Part of a small language model's weights.
Size: 3 heads of 32, MLP 448 SwiGLU.
Architecture: RMSNorm before each block, rotary positions, no biases in attention or MLP.
Each number is 128 + 24 x the weight over the matrix's rms, rounded and kept within 0 to 255. Layers, rows and columns count from 0. Numbers have three digits each.

# layer 4 MLP gate, 448x192, rms 0.109, rows 109-151, columns 64-127
146114108121122130113140144146093091116169168170113170138090111133137109150096147143136111137152136110135088111125143148139128141137140113129137176142149099082125124144139157124150151156170134
103133150163128128120111127136126133136113137099149123158083143145112136142124125093122119167150122131144128106132139140144144122138115123099164143130135127126132100116133080150145162129124147
177122136148112105130140118152141133158103121190093120117138134122147137129124123119157074130150157129164087109112105104126143131102139152142161124139106092091121127135133133111085132145136123
134157131105122133102106123133119114074128129118151139139137125139154125130100119100113116147109109122133154127146137148131121167089101130135163127140121132135130121108129124090150183117124138
114095134155139143130175126093099106138124139126115130084121092102123112116101181141099143131120114128121138098137154188143087137139178159144140122145106109118133156158095128158120174149079068
176122138132134145091132077148120099133123123120100150119102098146147163164133127167173124095117136153128156136129084131153133110138134143172188152114090120126148145120097153130134183136117134
096099133123110143141121117117107154122135146127170138121156132128131112151098167139149108109137128134160143125119100123136157110135154114122143095101114133149143108093143115117164110146148149
122181137112113133129123131143126087137132160102173134109139126161153151175097120126148127107130149126133086140124119144106169118113124122129116124143209077112085163126150082137127136116116108
156104108120130106106162107143151125094126126156132143149099129145152155127109213141117176140094137164132175144111104132113170164098160121145143130132118111111133132111114142116134119149104151
157117131170111116159135135100122123106119132094126134174087102111172108136115140188169134134141130141112092146147149164135123144118172097156129112128140094119155148103110158162118125099113131
108068110143126134134137147139112139099157123121104126106145132123165144137114116135099101159160128157172119064115122160121129144145104094120116147122146155127121183134078122164098122117107104
073110143134140124133161160155154130111151138154145103117141157112137104150147109130142126121106152105164114143126140162173156101172120052122114123146102112092162155086091119137155138123154109
101099137123133127098126156166119130120124136128140131128149138108117132119139135104150134138137139081113108143123111123101130122158117137146114122112123150118110145151127100124098123164121132
156106152095108140096148151145180149110120104114139161153074126206111092112136091152138143130137092108094130088100163147117101146144061164093165150145083092120115135125112105150095117170119122
133102130144072131125140150167137198124138072116125133186156149148120156070121141129105156124141145155130134090096107145115121130128114140043145137118083144118121081140103157121088087129126116
112115097168136117144141141125156170106120105107162131135092098117078109125104111128142127133129116109097130125112168137148127125086118114162123119106123139177153156129121142139111090110172118
110133078115149069150117141114143106186101174125124138110157146149110121106095170097156126150157141169111116107175133139139148128126133106155172108149105144120099138123071118126170117084112103
130125104101109133095116092120160065143145165122157108167107158137170142129113105109150083179135128172131166078135121165102109123141123093148104072156138149120128140113112126122106095032149114
099094147145125134145087156108165131123173134124132113134142123175093126065138143150127134149102092145161095150091128114142097133133152100131128129118138142084138141125105137131105153166111141
135139172110113104146176116143088083132071112146123137105175131125160162131103116137154123166150114117087110103144130110102115123117136119115149126126117122130106140133134134106121106111130122
141113137071149101156124136126111139109147129125123095148126121130132161119089129110141132141119156110126140126148134140142124143128135107109143102135125122114125087123081105092120103136163110
112150093106137123162106123141127090082137170142144120168178150133155156134115142142137154088153103139164136119164110154125110137112129115172124101143116133174148114126150138146162166128107137
131094149111150127110115092095135137127128132155132191143164107152111132087155103124151152165147125127104162129141125135147116107128119111108155108109150141098128159106167121079120106109163095
132128107109137160116094167094188139137109136117143115164118116159138131125118127148132102117081104110134172135135128141143173109139105139102122126171115178144128091168147102067137125128091146
138158108129117135154109151120126103097145173161148094147137098154134136113130097151108160116138158153096147137102112136116114105124074145115135130130130140128164132135114132118162126137092166
088107125106167128094127143123140094149153147143161146101178092136095123117187119125117116123148151140116098127127181132135114094168078096159102140177099126136125121120128108165149137171097117
171094120130112140146158117108133141067087120105158167092126141163116127114109202146143124129169104071164150141147186126104148137170146102121144095089104113115116118151086139131118082126129097
112107106128096130152126126107092138120169139150092105087081144123124135167114115123172106134163106192177074083152140178107120137088123103116124176082177144181103143137150110137127166111136073
135141116153118145135112068130093116144113142144133146108117127142105145124129111097122130137136158125131131127151083129150125137145137136097117152111133133124125102132121132120125120134125150
125123101140158155146149140147146086121176133136151087102179145149116133131096125127137116126105138154135103105124127121155210127132121126130116120098210082132141155102155125172119144096116066
102138133082115107196121175103147115128143106105143126132135087145177119144126136120131140112108145149201103119097140138123149141118081101115132103148147155175104123139122153123155195111138158
135152121128093103173166162101118141091114122112118141092174118106155122114106110100126137130148137111109143122117124131064114126114126138093143117142140153152131086125131119154069119125115156
090088127144113122133099173142158179139139115144129120056111099127153107123203104136148140105138117086146143098118145130131087106097174172133131090141102142101117109103121146124158137148148133
112150105143128147121151123131190132126112137160114112132112159161185118131143148146139152096161141150093095167134155137131161119161115167135139207128128158110137149148139111148156155136125161
109094124153155080124134118192142162106105107135136203140157148117120113152106111150116125131149101131110131168102134142128100127088118134157127095132136157107169126136136112160105142129128153
144154133127091128131167123130149129149158147133136097141124119162097142113106123144150141156143125168121137141084116145157111133095116156068136170109116138125097103159115092145175121146103123
097122135126111119140132161204135160154119144144117102142133116109181149112118157149111132132147127156133138101081148106107109141123120118125143136161120140088147145134182098116106134100107100
140131158114138124144105131106113146140089109132145153141128080147084193116119125101120125090122137106134103135121137101139178168137137116113138123096083173196129128123156137118088079163134145
097095165154117097113138125122155107082154100161113131159131163107107122110159122079097117138116158139158106161129153162131110145128120118088132131110159148098115167076112132116162154093087141
120090133096148123100139119130115132123156079174132137103135112135119152108142092087101145117129121153118096065162151164074126154115103111088120156156135101131112079157138193086110138110128139
131103126125118099150201170097174107167132132136128153139148117136142152112106071120147091149134126090142157128119131135131144149120117162141155115164149079116109171130177174118111144108128151
102163137128136150129104142129125127141171136141097114143111138150131147099177135119149143149161113108105165109106134143142115160124141116111126121116195151134131142119114146116097104136123114
076127129145143148131150110100130102141089123119164161089123128109222083111138122144108111123134157189099111122122125170102147141149101087092141102133099133094099150110144134132136167111108134